Part of a small language model's weights: learned positions, tied embeddings.
Each number is 128 + 32 x the weight over its row's rms, rounded and kept within 0 to 255. Layers, rows and columns count from 0. The size above them is the row's rms in percent of the matrix's.

# layer 2 MLP down (transposed), 1280x320, rms 0.0628, rows 402-439, columns 0-39
size [ 94 101  84  84 119  99 102  96 123  91  95 112  98  86  99  76  76  97 104  88  97 114 118  95  96 105  94  94 106  90 100 120  89 125  94  84  97  95]
[[132 160  69 138 185 137 118 100 138 168 145 135 212 146 130 129 160  99  97 140 163 150 159 124 127 129 118 172 151 176 103  94  88  91  69 106 143 166 135 133]
 [162 141 120 156 159 139  99  97  82  97 164 109 111 139 146  88  94 134 103 156 116 136 162 112  98 117 124 139 125 123 122 123 141  77 153 170 102 164 121 151]
 [ 33 132  88 140 156 221 159 169 158 111  75  82 119 153 145 158 135 116 108 116 143 126 112 114 155 201 146  81 139 132 108 135 126 145 118 146 111 122  93 132]
 [109  79 126 141  93 130 111 122  70  96 141 103 133 151 160 129 137 143 171  62  91 173 109 210 174 133  96 112  99 129 163  68 107 159 141 152 123 130 165 136]
 [139 134 138 105 122  91 146 104 129 165 116  78  95 172 108 135 113 106 129 190 145 127  91 148 146  90  97 136 154  56  90 113 100 117 124  95 115  89  90 135]
 [116 181 104 102 113 142 153 101  90 172 172 162  66 121 149 138 139 116 166  98 170 156 137 108 131 110 133 136 122 148 110 112 160  94  45 146 104 160 142  88]
 [129 160 136 123  70 120 104  98 149 115 194 101  88 164 111 138 108 136 127 148 131 130  86 137 118 147 131 127 125 129 169 124 100 140 124 144 117 178 151  37]
 [132 151  80 167 170  80 157 106 129 109  95 142 143 152 104  94  95 178 113 194  97 110 130 129 133 112 154 133  67  77 158  88 191  77 145 139 151  65 102 142]
 [186 164 151 132 110 175  74 129 138  94 132 147 159 129 119 145 116 151 130 149 159 153 125 152 147 159 102 104 133 134 184 147  51 166 155 160 104 104 110 143]
 [186 143 201  75  72 121 103 103 113 114  97  47 126 142  68 116 131 143 125 130 151 113 164 137  74  93 131 127 128 139  89 107 133 129 187 127 137 121 201 120]
 [148 209 125  84 132 133 161 159 126 150 130 187 136 146 147 155 100  90 213 168 103 158 136 143 158 123 110 169 173 101 176 114 144 161 119 129  86  95 118  90]
 [ 85 125 121 150 115 178 119 120 151 125  85 153 141 126 158 133 103 137 116 151 143 142 122 149 120 157 135  54 136 133 159 147 134 118 115 125 102 157 137 196]
 [170 121 164 123 159  90 109 116 116 202 104  86  87 143 155 114 146 129 147  93  91 139 125 131 153  92 131 102 112 181  95  78 143  84 114 148 101 174 100 129]
 [ 90 110  81 155 162 155 149 104 111  91 151 169 113 110 135 106 146 142 119 114 159 106 118  73 165  71  53 187 106 120 124 148 134 109 141  88  70 116 161 132]
 [ 93 165 130 165 143 118 160 157 118 110 140 114 138 155 180  94 104 165 171 142  89 147 121  94 134 138 173 133 173  81  40 101 131 141  85  97 159 147 118 110]
 [ 51 154 138 109 120 109 126 113 139 120  94  74  59  79 136 139 154  75 149 180 135 110 120 149 112 159 122 102 121 125 126 156 117 103 119 163 171 146 108 151]
 [142 160  79 208 130 129 161 146 107 142 119 109 153 203 150 143 124 163 149 112 101  95  93 105 102 147  91 145 168  91 112 106  81 122 126 126 103  93 147 104]
 [ 89 132 146  94 185 149 142 141 172 153 198 152 103 130 114  76  66 138 132  96 119  94 140 103 130 137  91  71 125 148 148 169 146 159 118 175 178 161 131  98]
 [157 141 148  95 142 143 174 127 173  63  93 101 115 108 139 123 119 180  98 220 152 159  79 171 176 124 112 101 151 184 151 102 150 128  79 140 161  68  53 113]
 [161 168 181  84 135 127 148 137 131 100 141 194 178 139 137  74 136 145 108 127 155 182 102 220 118 119  90 179 140  70 131 170 134 121  82  85 196  84  48 194]
 [ 70  76 110  96  96 125 105  98 124 128  91 150 116 152 226 132 142 151 126  79 137 117  83 159 134  88  65 109 134  86 110 169 175 135 178 104 186  74 115 135]
 [ 88 108  98 125 158 128 137  96 117 154 182 121 188 136 167 142 114 152 128  99 123  99 165 124 173 133 141 145 150  77 112 125 153  94 176  56 132 158 119 115]
 [138 165 126 130 171 136  78  84  97 147 108 151 187 132 104 118 137 143 175  84 124 138 110 134 157 115 125 142 150 138 179 183  83 100  86 131 152 141 113 139]
 [102 114 180 137  86 131 161 158  49 170 145 148 130 188 125 147 113  94 127  97 184  79  95 136 124  70 144 113 153 145 161 150  99 192  89 127  53 165 129 146]
 [135 127 143 136 169 167 131  82  98 138 102 173 145 107 122 102 152 115 136 192  75 107 149 143 144  95  86 135 163 119 117 121 184  94 124 150 144 121 127 136]
 [128 157  74  98 104 159 128 127 173 112 152 103 127 106 137 125 126  97  90 150 176 100 117 120 103 145 117 156 132 134 162  82  83 135 132 199 140 176 137 100]
 [106 145  85 162 160 161 176 213 187  81 163  87 186 217 111  93 108  82 130 168 111  86 122  62 118  96 110 100 126  83 159 183 123 159 109 127 153  89 157 149]
 [255 129 157 130 214 116 186 156 139 132 131 149 124 116 194 125 205 106 120 124  96 146 129  89 142 112 157 138 144  47 148 126 136 108 122 133 161 137 158 175]
 [108 142 145 143 155 124 104 131 134 115 155 108 105  89 130 165 141 151  77  78 101 162 164 148  70 126 183 156 119 107 148 102 101 175 105 191 169 151 146  84]
 [105 108 154 162  93 135 146  78  70 156  97  97 103 147 122 141 208  98 106  88  89 143 105 137 189 101 159 155 120 135 152 126  87 106 112 129 102 135  71 111]
 [185 182  88 164 166 172 163 164 106 134 122 161 125 156  62 120 142 109 120 164  80 135 177 112 117 106 178 143 131 115 162 155 113 135  77 143  98 126 117 116]
 [ 98 113 141 128 115 107 142 109 115 210 166 165 136 143 153  64  90  96 165 119 102 147 188  57 172 114 165  79 121 103 115 174 105 168 147 107 105  97  80 116]
 [102 164 103 125  70 121 130 113 114 178  95 116  83 164  99 192 124 144 100 114 174 166 176 109 112 142  60 114 130 143  91 140 142 120 128 115 145 162 116 117]
 [110 107 105  78 174 113 118 144  69 103 178  96 235 140  99 145 135  61 170  98 118 128 117 104 142 110 121 119 117 155 165 137 149  46  81 173  90 125 139 117]
 [243  94 161  99 142 147 112 101 121 134  94 125 127  89 198 133  97 138 161  80  89 130 115 133 106 169 112 133 118 133 105 142 175 157 120 135 167 148 169 124]
 [119 119 125  80 155 109 130 136 109 115 185  94  62 141 175 104 146 159 143  35 103 118 105  66  97  62 170 143 115 103 139 178 150 101 129 150 141 158 147 105]
 [131 160 199 152 100 145 102  97  89 132 116  75 181 143 150  85 138  89 157 205 149 172 153  89 124 139 114 160 136 181 124 125 144  75  98 132 123 171 179 162]
 [110 159 138 111 171 101 155 155 136 121 147 151 169 107  83 172 135 142 141 115 100 123 127  84 125 119 131 142 130 160 106 145 122  65 116 100 169  90 102 109]]
# layer 2 MLP up, 1280x320, rms 0.0742, rows 403-440, columns 0-39
size [101  77  95 111 101 104  99 109  95  94 106  99  97  99  83  89  98 101  85 100 104 109  99 102 110  97 106 101  92  98 111  97 112 100  89  99  95 111]
[[113 157 145 137 139 141  94  89 197 137  99 126  79 165 126 184  99 111 140 134 177 110 123 142 115 165 110 173 139  66 152 107 147 157 169 149 172  87 163 159]
 [100  88  96  97 132 170 186 194 151 123  49 110 101 151 148 120 134 131  89 156 152 132 154 100 152 180 131 134 148 138 159 128 116 150 128 154  86 140  75 182]
 [105 102  73 120  97 163 118  98 149 100 111 156  95 115 141 121 114 127 147 137 125 112 110 124 147 128 145  85  81 160 120 129  58 156 174 126 183  82  99 185]
 [116 145 115 168 162 136  83  96 141 137 128 139 116 150 149 120 150  95 156 152 107 108 143 116 154  83 192 200 103 153  93  80 149 180 145 102 182  85  96 142]
 [112 117  88 150 108 174  88 162 162  94 128 138 121 147 127 175 133 166 144 196 170  75 130 125 154 145 153  88  99 156 135 159 131 126  89 161 169  78  74 170]
 [127 161 116  46  88 111 106 160 154 101  90 117 112 119 158 116 174  93 114 125 138  54 158 161 115 129 113 129 145 143 146 177 154 151 116 114  76 132 108 115]
 [138 132  97 113 116 192 167 144 114 153 132 142 100 140 114 104  89  55 117 160 131 122 136 168 156 131 156 133 117 125 103 101 136 152  96 112 117 203  99  93]
 [139  87 127 142 171 140  71  94 165  93  82  78  91  95 143 144 165  95 176 121  97  81 129  71  81 123  74 102 108 113  86 161 168 142 128  87 147  55  89 112]
 [112 209 191 120  78 128 147 129 120  99 104 152  67 119 114 155 122 126  88  97 187 146 116 103 110 117 166 138 128 121  95 180  62 124 116  99  79 114  97 103]
 [119 135  90 155 106 157 157 168 180  21 113  97 104 158 137 134 139  93 109 152 170 142 104 118 137 157 113  89 129  91 104  90  99 124  68 126 114  60 122  83]
 [ 93  79 151 165 137 167 109 176 151 131  99  86 134 126 124 146 128 115 120 157 156 110 149 166 102 235 171 116 177 145 152 151 121 124 129 129 205 109 122 127]
 [ 67 149 136 105 136 144 138  84 156 132  20 144 172 168 133 118 125 134 131 134 115 105 115 119 130 167 121  97  62  86 110 169 161 116 124 123 193 103 100 161]
 [120 112 105  54  64 194  73 103 118 127  75 119 134 128 116 165 127 114 106 158 162  98 160 180 156 191 140 130 117 133 137 162  93 105 114  88 134 156 128 114]
 [ 99 150 157 116 141  93 135 152 155 185 106  98 148  83 161 139 139 124 108  91 144 116 160  79 186 186  96  62 142 135 162 208  93  84 155  94 150 109 154  68]
 [ 87 134 119 122 171 142 208 115 120 108  96  27 105  99 120 115 153 124 152 143 182 143  77 154 103 174 116  79 134  82 112 157 117 133 134 117 155 155 127 173]
 [111 136 136 107 128 169 151 148 148 174 120 110 123 140 171 164 152  92 138 127 109 125 123  86 133  99 131 114 134 133 132 141 136 187 121  90  84 198 138 121]
 [116 113  93 124  93 121 127 114 180 126  99 149 202 142 147 121 138  80 201 150 134 105 153 163 133 145 115 109  99 138 112  90  57 126 147  96 129 114 130 151]
 [ 89 174 125  89  77  90 105 154 113  62 109 159 150 197 135 111 177 128 103 118  88 111 117  66 114  99 144 176  73 180 148 145  85 126 111 116 126 127 112 111]
 [149  97  84 135 115 146 105 121 175 158 154  94 160  95 112 147 152 125 161 132 111 128 149 102 114 141 129  98 100 155 156 115 108 108 129 150  91 164 171 105]
 [113  89 139  94  62 106  96  87 126 153 126  94 154 138 150 122  74 143 120 130 125  91  82 126 120 160 118 126 107 111 150  82 127 153 152 114 147 186 120  88]
 [127 129 114 143 142 126 114 125 152  95 138 137 125 157 120 156 129 110 134 132 152  85  69 139 135 145 153 158 124  71  88  87 170 196 167  93 111 152 185 156]
 [121 162 164 133 128 142 142  79 145  90 146  54 110  95 125 187 181 100 151  98 112  55  91 166 153 169 127 110 104 130 174 173 106 106  96  85 152 166 111 117]
 [110 120 103  80 144 144  70  71 112  86 121 113 115 122 142 156 125 123 100 156 145  94  70 108 149 156 115  99 133 133 174 147 121 150 145 126 204 168  95  93]
 [133 117 126 144 111 169 129 143 111 108 148 131 152 169 117 131 180 121 116 145 139 108 133 167 195 159 148 130 130 126 176 171 122 160 177 118 148 109 139 154]
 [110 182 121 125  79 181 156 120  91 139 137  56 147 148 179  97 171  60 103 138 133  72  94 108 196 116 116 143 127 124 176 168 180 206 157 124 156 151 136 124]
 [102 160 126 133 184 151 148 186 148 117  90  99 147 131 116  87 108 117 177 122 140 149 114 163 213  99  95 177 150  36 148 156 115 181 142 107 168  99 123  94]
 [139 169 110  43 160 163 121  76 124 150  64 143 107 125 239 106 126 115 134 139 167  77 123  90 122 148 181 124 157 104 180 175 160 103  92 114 174 121 116 130]
 [ 86 120 107 132 127 124  91 112  83 181 148  89 109 143 163 115 182 119 155 127 105  83 123 106 118  94 150 139 122 122  63 121 111 185  91  91  88 114 113 122]
 [147 112 147 127 105 133 152 172 112  82  35 111 116 154 186 137 151 123  98 140 147  92 139 142 117 182 146 179 148 101 117 105 118 138 185  91 171 125 142  58]
 [123 171 146 171 167 105 182 108 139  88 132  80 136  93 112 160  90 100 190 162 164 139 132 129 162 163 139 123 131 111 144 162 152 131 138 129 165 158 135 137]
 [109 161 131  89 160 145  96 111 133 171 137 106 119 136 164 115  96  97 117 136 228 109 143 138 153 158 133 172  73 118 145 131 108 121 119  59 174 120 142  70]
 [114 143 172 111 105 132 161 133  94 149 111 125 104 149 157 174 149 100 127 110 154 166 123 114 122 115 134 154  78 115 113 157  41 171 113  81 172  87  63  67]
 [102 103 131 132 149 112 114 183 140 103 115  81 153 116 156  95 112  73 189 113 185 146 114 106 131 143  83  76  47  86 146 151  70 135 124 168 101  88 148 147]
 [113 122 101  61  26 155 101 129 176 200 109 104 124 123 187 100 208 123 174 154 136  93 131 118 162 126 124 129 143 114 161 161 160 101 102  77 160 124 113 151]
 [ 61 179  75 142 153  93 158 139 137 140 112 109 117 130  96 176 151 113 122 168 136 112  97 161 142 102 128  86 118 123 122 108 161 159 106 111 142 126 119  99]
 [101 131 163 123 107 115 143 164 171  96 165 104 143 108 192 139  94 105  99 114 135  72  73 135 115 202 137 149 138 115 152 115 152  94 153  58 100 127 126  84]
 [108 140 160  87 140 141 132 154 144 149 107 137 104 166 111 125 158  72 160 163 169 145 118  93 131 118 174  98 173  73  94 120 127 162 129 104 128 109 198 123]
 [130  84 124 129 110 137 148 169 186 119 118 159 100 165 114 134 158 166 152 200 207 104 110 146 155 170 124  83 116  89 171 141  39 143 134 147 176 184 154 109]]